Weights of a small transformer language model.
Size: width 160, vocabulary 1717, 2.69M parameters.
Architecture: LayerNorm before each block, rotary positions, no biases in attention or MLP, tied embeddings.
Training: a variant of SOAP for these matrices, 134M tokens.
Each number is 128 + 32 x the weight over its row's rms, rounded and kept within 0 to 255. Layers, rows and columns count from 0. Numbers have three digits each. The size before them is the row's rms in percent of the matrix's.

# down: layer 2 MLP down (transposed), 640x160, rms 0.119, rows 593-612, columns 0-159
# up: layer 2 MLP up, 640x160, rms 0.138, rows 594-613, columns 0-159
down593 085:162145112109101107133149098094116131145135177143090039076074120163158016110098148115102185121158111185109173140120135115094150105123107106119099135117120098132191072140137097149108116149067137131102152106109143081119136169120120138113097147146112137141159182151109164168099086116161118173146169124094168142095093165108089127135101123084122092188123109148071141148125153097200161118110118133126124135186121105121082120075189142078095144212174178153161128165130070084118132088130098
up594 083:108115099140161140170164139101168131145156130089090112068128093110080168144126096131105106161123173171111150143165091146139084088118186166063158170151158138103063159075068129149118134101082101105163142162121172154168121079147127077160132128124147195132122167114126137153130135075114161115125161041145157186096118117099159125145088098138199126102111103161157126096147110139092068117102201183131163139140099090086174160126112203140149134112130164099165158117151057127156146133090112
down594 098:101173120111116114134123173139142132160129152140118162111172130084127161155185116120123086145148166146125123187175137186158139112133163139094194129140134111110090204109065132158141098078095143175144099153172149146173120098118169135109154123201093117136074127176096084171109138101094135130139105069125123134198127113144080101112074160166162112138169150136149106094081076153214092158168130146136137179096185146069142174142111154175152134137097154067115184131155110175144110123134185
up595 118:072111124174108104133116121172102082109161209138135170141111111104138141098172181163124094114144140116128070082127160160209119152144121156075121088049124132160088132136101114100181154133111129104124151110085150130171125129143122101107153045156153156103098151093084163085126138117142175117148188135131159135142105151146147124101112108122159079136152127157152084139143088125092122119170075074103155100114073114152140125099134182117062180104149138107055201144136097166207181163136112
down595 089:174116103112107098117147079186150162164104095128193133072165157123147076131087130072145174136126134112116158098144079096053116110114098072191163142145133117141141122117126175119070114118118156059105094127107098133111181104168106133157102163116092145151149140175170092147087166130084099127125105117132111117079156100115103122159114164106127209111153115100061130069118134113173106181098153163124107134171180172122115129160114100203204139082146131105112096129110099115110038106129120
up596 098:116202122147135072094152156161130087077130115130142129172132111130198162106178054165071160144123114108110159129155103107141169162103144077109097110156090119179099123165124110145125151077191099109128140109175092115142155122143133152156123092131098142141113140191137110112119062214141179076124195104127172132107144121182142143187135131135125105106140090083124151129125148129125096124151103131083165184186127139062073099179126216135074088095144084102133126118103124159084145124131100
down596 098:141105179143087136146117079115111149110171157158103067121129137104096137121099173180159082109143074129091151150114139186139100172149174195077160158164182170131138166119120134166100158151127135093166082112104148158095151137118148072107118084078221184114165109100136096131156181107185138156132106156136161103128137099151097086157148157124191137194128141083139090123120095124160108138083147096134160138102112068135163144159148102114150199094093190100140136172084130085151069136125112
up597 105:071093109124134154119155159130105158056152165137119075131152110194142143141134039072148112157175098219096116132116140129035150112116132160147126166146130125136134119172106154106113161148124137105121177162112125110123095168125115152144176161152134141126130121104113087094089140104142144033119120076106123173179156103126061107083104076135150133078102196165157156143111052168137139156092153093140088142138134157142121151038088120100179128109148116101154159118150110134154144136132179
down597 099:140094165136114114146173170155082076080146120069121113130113113119177094103100147146134130104110172068094178109108083127185101152072150122108186130169165133151114121167144092198147170096087134142133089154155131120142165076083152055086117139148116093140113115127074107168094136115147121129127081130147114134112155149104157118136080134180120151120136086160173172097206156090109046137156132175123098138126109153120082189137127162086094116109171032098113111160145068133153106138141098
up598 092:100127082059071201144128136119114125166145073137064116075161173129184134154157141150107110170153097167057142135157070115157124136088075115150147112060116118149160165156035102111195101144094115119133134067126174123164118129114135099171162138152125127134052128164136159142145112173145098129144141188132121148122108092160091143203150120100139168150119094177130117120136130093139105164109109155122115221157109134125112150139123115135125131059131160126066118149149121134171097124074086
down598 084:188122082149073156109137134064117170175135171068148133139154089145087106131075167127113143102095161089112048178114151123082087100184131112127080129128128177135119093075124131062126109130115138140123113131069133085127191127178123136129120117116109134143155111121106135125100160094214101094161119131100149118107135150135141116104111046077147088144110153089167137067083143116122136042120170124082118090093128149140139118124123136191165133138142121171116184105137066132145123108167213
up599 097:112071094074109145083143159160135131137104084134060119155180113108152118139161127162073147148167131121108102141146066135158142092142140161137165097109102112140078096170054085165131140150144101121086177130117086121009168107116120139104153062112115112117116086127126135118107143147104136165085141122158154132141073104120103178057145091170093169094091157142077156133092123150116135170078106191169123191147079183117137135123143099116071106123149165187129163111083109134117166118090124
down599 078:180169164148152092206144153112156122174134163115142120127204170158111143130092185128174095083143090105152136137098212156117162131148101099146144185132142124094158103141207124135121082144160144100108085129096193114141115117113157147113050119130097146113128171121124124109143144122203136135158091101115114158073161129154144128097177186116183104084107146080180091105122108119176114107129147144142107049102174084134137126157164158122116125112128070078173138167181153131130119065147151
up600 094:137198122086141108107134090164138107143073103126119165124099151105091158126109108162076090113136101141123062102163081114158154127121138067129100130148081160151114196160104145153111123088084113185132096101141140143143144118087098154191092093163212134131099135131128189126198160186147148169137124131130138134053104120086154121161169164190140194099057136134164126125127115125084163119103141138162102176064186113135079174155074109128180160119122106083156094138135145109122099117162113
down600 106:107118098120171093177145146084155115122122167127158109139190155126101174127107090106160176107122190148102101102129074066151081116149148139063131061124107134138203095094152145148101136170118163125053116130165109139078144106067165151100142068151093095171122149175086158102098129147143096117072114137145119131126144120084131084174099155130132151197137093142091161096058135150145182097103114089095126163064094096124122129116142100104130122166124138143152106076092174151077070128184104
up601 102:040147121166139116131088130048161124086184131070098074113129096148122142165124105140118143162147139154085101134150162167080189141148170157144080202119157141187106140129129123156151080132107091164152132135088142125107120094114113135168196181152134101143138083122116148138153082138126151090181166137152121096091156090113094121150153113199082148084109143131121067122100160127117023132129118124146094174121151140128065102197146139088105184105097121171118151126126158092103144136129175
down601 102:116165091183107138161129128123112165117165141182164106120116101186117130153116182159141144094128143138105140168119068189050125119182188141110144167160109129131105100061116134087142058126094109093138131096050114119082105098150066112179126170112116091138158097159103169110096116078152118133117140141146140128107140092127106079127156079171131108091087154122107125141123105122122136142167133118113135097111135154146143124146167098178102130066211096115086111119128103136086040094085230
up602 083:136122170124136176089139107154092118151112126199100153171058150078150188107144076164120150160122177099144095118113189093103162171083160135135172193155193104141112143125113145128182156170152099149090163153082128173120170111109090171126168139077190166137123102068091136098128190103121154123103069109108109128124085123128177131168054106112146152112104091113083128133133164066178096200127118108131161113131139129083166112123128108156108107142167087113138105096151162102160166150098151
down602 108:097133109162121204139097078131129125104090061086165157097124158150104187130134073172123130116165148162110111097158157064140132122147187141136079143086125134126097128058150132147118103110210122178150166180165060184133135132118119153122121097194148135066105097165098123141132105126086136107153144121063115110136037088107112118120135119116152108140146143187138101120130146071130093096157105195115101159087109160134118124106203098135090079095112132118101124161149143164117200104147107
up603 104:081109113104140113107149101151124116162154095130129119175123101107176045114174197082145095088131118201143083109098175178156132084118141146156086138163158141155138204076143131137129133141125115107077100137120151123153153167143072146165123202146120194071137143113074117145137148154126108100138089183148072125133152140080187089134106093138177124137100131132121133116161137114179123177145154130098135092114166092187104132074117133102203074073152186176157087138135106167116122136097116
down603 093:153150110070138103172142151084163162123036111173157074121126122154183161113173135121190159114111100084118094100102128145160129139122102084104119100080158099161077151177125120169113126121119118128117114142112184123090104155100195042148128107076150087125110133144122146132123104164172137176125113146104133111159144155140149145178105094155121141187052088148155123064145124184151135109090020109070152155108129107119145077175194138176111133121104114117089146130118179146098133112145127
up604 100:107184122167087119135071162140160146122121136102079144108134108135119082146118087120096167125140090109138093212139164098130139144141143153111128138131111140167161068134080172120123094150103132099132132122140202093148119125129138110110142129101167132124081093097145073119092139152146165111177106115124086033127115153150069144176118135197156107144125145190101191192087094087124147125177109140143068111155170139252158111147079106129107142182157118112148152084098130117143147068142106
down604 097:112108086125132124132128128083071077171131137124127127172172150127102093125114093159202137079153126074129119161102069202133152132091125110082149066053137073117154126110111126114132092126200100127105104127162166174190047123207079101156126096098078119136112105135162171126120121152178127166140066118120175144127168122129217138146101129151114159121112110119146130119197098180063134119097146160119123125084079098128131148150125141109156114093120102144112152169137107123075094169108153
up605 096:105119133104194121127077103069086108135109255127157225128117135138141107149112156102121169112179140078137144111156131117127153126089135156152151125132171170121124145111095151124159056137139142117146158109162112108149170118110066172103132129159179173133121163149129125093058125098088064095139081172138186158159117123149130103165113156113159117150105152070112180101079099152108144175154138052156141125114124153102128151100110160100189104086151079143133151114129095191093114114165111
down605 100:174164091150085156154157082152147165117109089162123085133125167128152169169110133149096131159139067178122155096109123125188179145084167116073185134101140140141155135120107112111111106112129088163066088161104092174173057149098163095169101143233125152122148144103157129160166193146115135068093150174214107121120139102117084142115106063131160051161152099151119145138099093129176152126110126126097134136143138083183125099131132152152183177121167130088112145111155147111153111143116105
up606 094:104127134137118129124142163065130178184172146082133157114109129139161179140115148042129143140118128139092157149214112134194166086178092141174130078131113096136183143115109166109121137074106143080159086139193129166121144146183159160092137112141084157155144128126099152144051114123160067064166140103168083136085101144159111152135074157141132127146150133129090118107112154122129135146195068123055094142110118115103089110150137133145080122179171097134162091138127187072096148131139079
down606 095:136148127183102121115125134139181076125132073115086160107110178162074097121103113115126128137133140119078084123106145085115145097126088165123131054144153097097123123147077141154113119135146096099123130162132128112058113162125116121168105120135117121098068146102160096105180132107134143110106173155167148171106146117115166111099077151086158169220163116127100223093111135172120185086132143165090085096121162173110118125159149073146157119130103083134179181100168047090155064107194122
up607 090:091126128140122066154164178127121122130168098138134167185146123177161134200142134109182156148104113157086139143125143158084129131141138116173166145142177118112100116120132119090092136139102101153136112166154129145123160161118088200136117119136118141161202158144066116159136132146091140052143123044125119184119094117100150085130168151087227147104173142113120105134115122111130152136083148088121097108158196129165185135166035144083124126093112175080135074106144130072075134120178120
down607 101:168105140172137161086152078138095168129127154048115131118057112121134112064122090128109076110168149175129113105089104090149147165164145131106154135193093175085160138144131183126169124152159140172119122121130166127124068143174131050138166117104137154103075082137176122077107118150216105183131153142079174083136075099125165135121147136123112084124127145151120144169129114047133115089089168126127134122133075139114070109118143168132155178081121076139115143069114130086110146141090092
up608 101:162157079117131089114081159144101143128128121092126169030117114138127159161113149130154164147133096115150151191122169103131182102092157102163052078148135127120038126157123120158124069093162085109128152130157107120082157146124101124134129140134140090151152115142200171154135143144110112107145165114082162117137210135061159073165140150093128238138106142120120131094132157122089110149048116183168102114114121144146077142104131130135197141048146131131099132124146108138117127078124144
down608 093:149082112204126082163116168083059116140143119158180126162149110147169095112119133162160132085142129083130082103117138123121120125107120116078125079082146128118129135113083091110133179172079122112106150145103142142116142091205158165075098091110191159046129150135095124048140126116107111114159090128088066124112109115105125142072163100153152063136115080171127159151155096133223117107121111107126142151155133099092109096121133119125057119110129154126191064136152158128074172087151105
up609 090:141098097094151073160149106147093103089145082158116147114100180134144098146146134191114103095115121077160105144133091180203105164118157156153107143079108113174167077165124109109099131143123077134144161089142143070185147087111107109104183117162156123167139094081159089091136139069077120101109099137159086128101151113098178112116108122123115153135178108172149110121149131092143238139138145069130146117156098157164123097071162153118102112122105115075091096103228171141135091139152154
down609 103:145117121142179049112145119161116132118190135130126110107151138163117135124135110132156160076161071123165180130110128179179143142094054221140143118135104111170101078188131160129120087178143100113171165101101133074143120155116108122065091159094124172096190114081134103142127136069081126148139094109117132101127127146076171115156084156105067130167131098150136099135148156129072200141181162078120100087123184192127126141165153121119123152127113108117108120099171114084113066156150078
up610 090:116130066150166161037143136140152122110109038170200100133085113101148152101174081091144135088193114124136144120147171158113148111082120109090112161152115145163108138098165131136079151171130083168166126157148183097119137114170124183107120082145136074151125102136109109078165146107106180131124120145123099139092154203111111092127154132122076106129088129153096124047109130140173139174123162116109109137167092122087083150106129161129099116082104106164151060129151156140151210109190115
down610 101:096106048142151152117075103166132163069146088141199162129072151164180083204112188068159150126153135148126223105121116095153219109124160110165111111119137127149104105096109076145160138095139137157157135174103190107103103160109169145157151127107147074157127148180082118108121151137071132174147118132128067107159097113214135123097132141084128088115104120155104150144142131133106097132114143157095091147144120087080099133182072184159094142154131137129160126119137132114148105129156114
up611 102:207157153117138166128075089167153175141123100076111108174137095187123157122125120120135134096103127186174095120163163125158123125134142139119082110142094132112147107102148166095157153146122108171114109089108135127127203168120133107122116111178138147184124181084114183104173113144130129130174187095131056178096091163116125107137086154133107106183153213124090171128172140117102103106043114110110105078084148091145136150094032089125133132165122098122143158143103072126179104092132089
down611 103:122143162094133116143113107181090126116132174119122093115056141064078076141144105111113169101139190106115117096096146140134135082113118125088164119131122180162103160104161110151123110076116106178100095160092115110115120061148120136164175122100104116138118072059131143124097137145152170124131157118138186151103133111098128077145206131104141139154119072078102053158105144171107066123122108190172186154137094145151138099125143110212095171095103147063094127126040108103148126134166103
up612 092:192137124130184133143138105168122157142171117145159109095064123139074100110098088126098079102168182115118132158142154133136107158115140205137142128100124150129074129146144093187107123188048110162136152125116107133117212130074135123147095127097123092144112181142149083124194122149105150168099188142162130132187136108057148183095133064091113142091061131117144105133120135109080095138108131151104164127167111154115107181195087130120140131072126095119083101082113101151117100104167191
down612 099:154122142123108089182164113089083119124157122105096132087062145143131101132120113150124098147073123142150077141202108082124100124089118075114148128148163081055108179093135113176077116156115142151108055101094133142128163113086150143108127121164097137122181091131161109156085182147066160133107146120166126105088102109080120195086155082146121153120130092095142141150069114123092108098130164112160146173102118111149145170145146151136142066184062066177103162146145090133147104105087216
up613 104:116122167155083124099122114121106136197156139073101096112076072106125132071141146137134127087091074104108184150097138085104107038098093153187117109130125146122173165135152165134086107134133096117128091153152119135089141117164187154121109120128157128097234126117165120128080109141116126087136182127121120138125144118193171138170115134159203152120078162098097089098147097118098092167120123071125137125101096118165184060161117176174114107159127073124209163120110123134182153121121143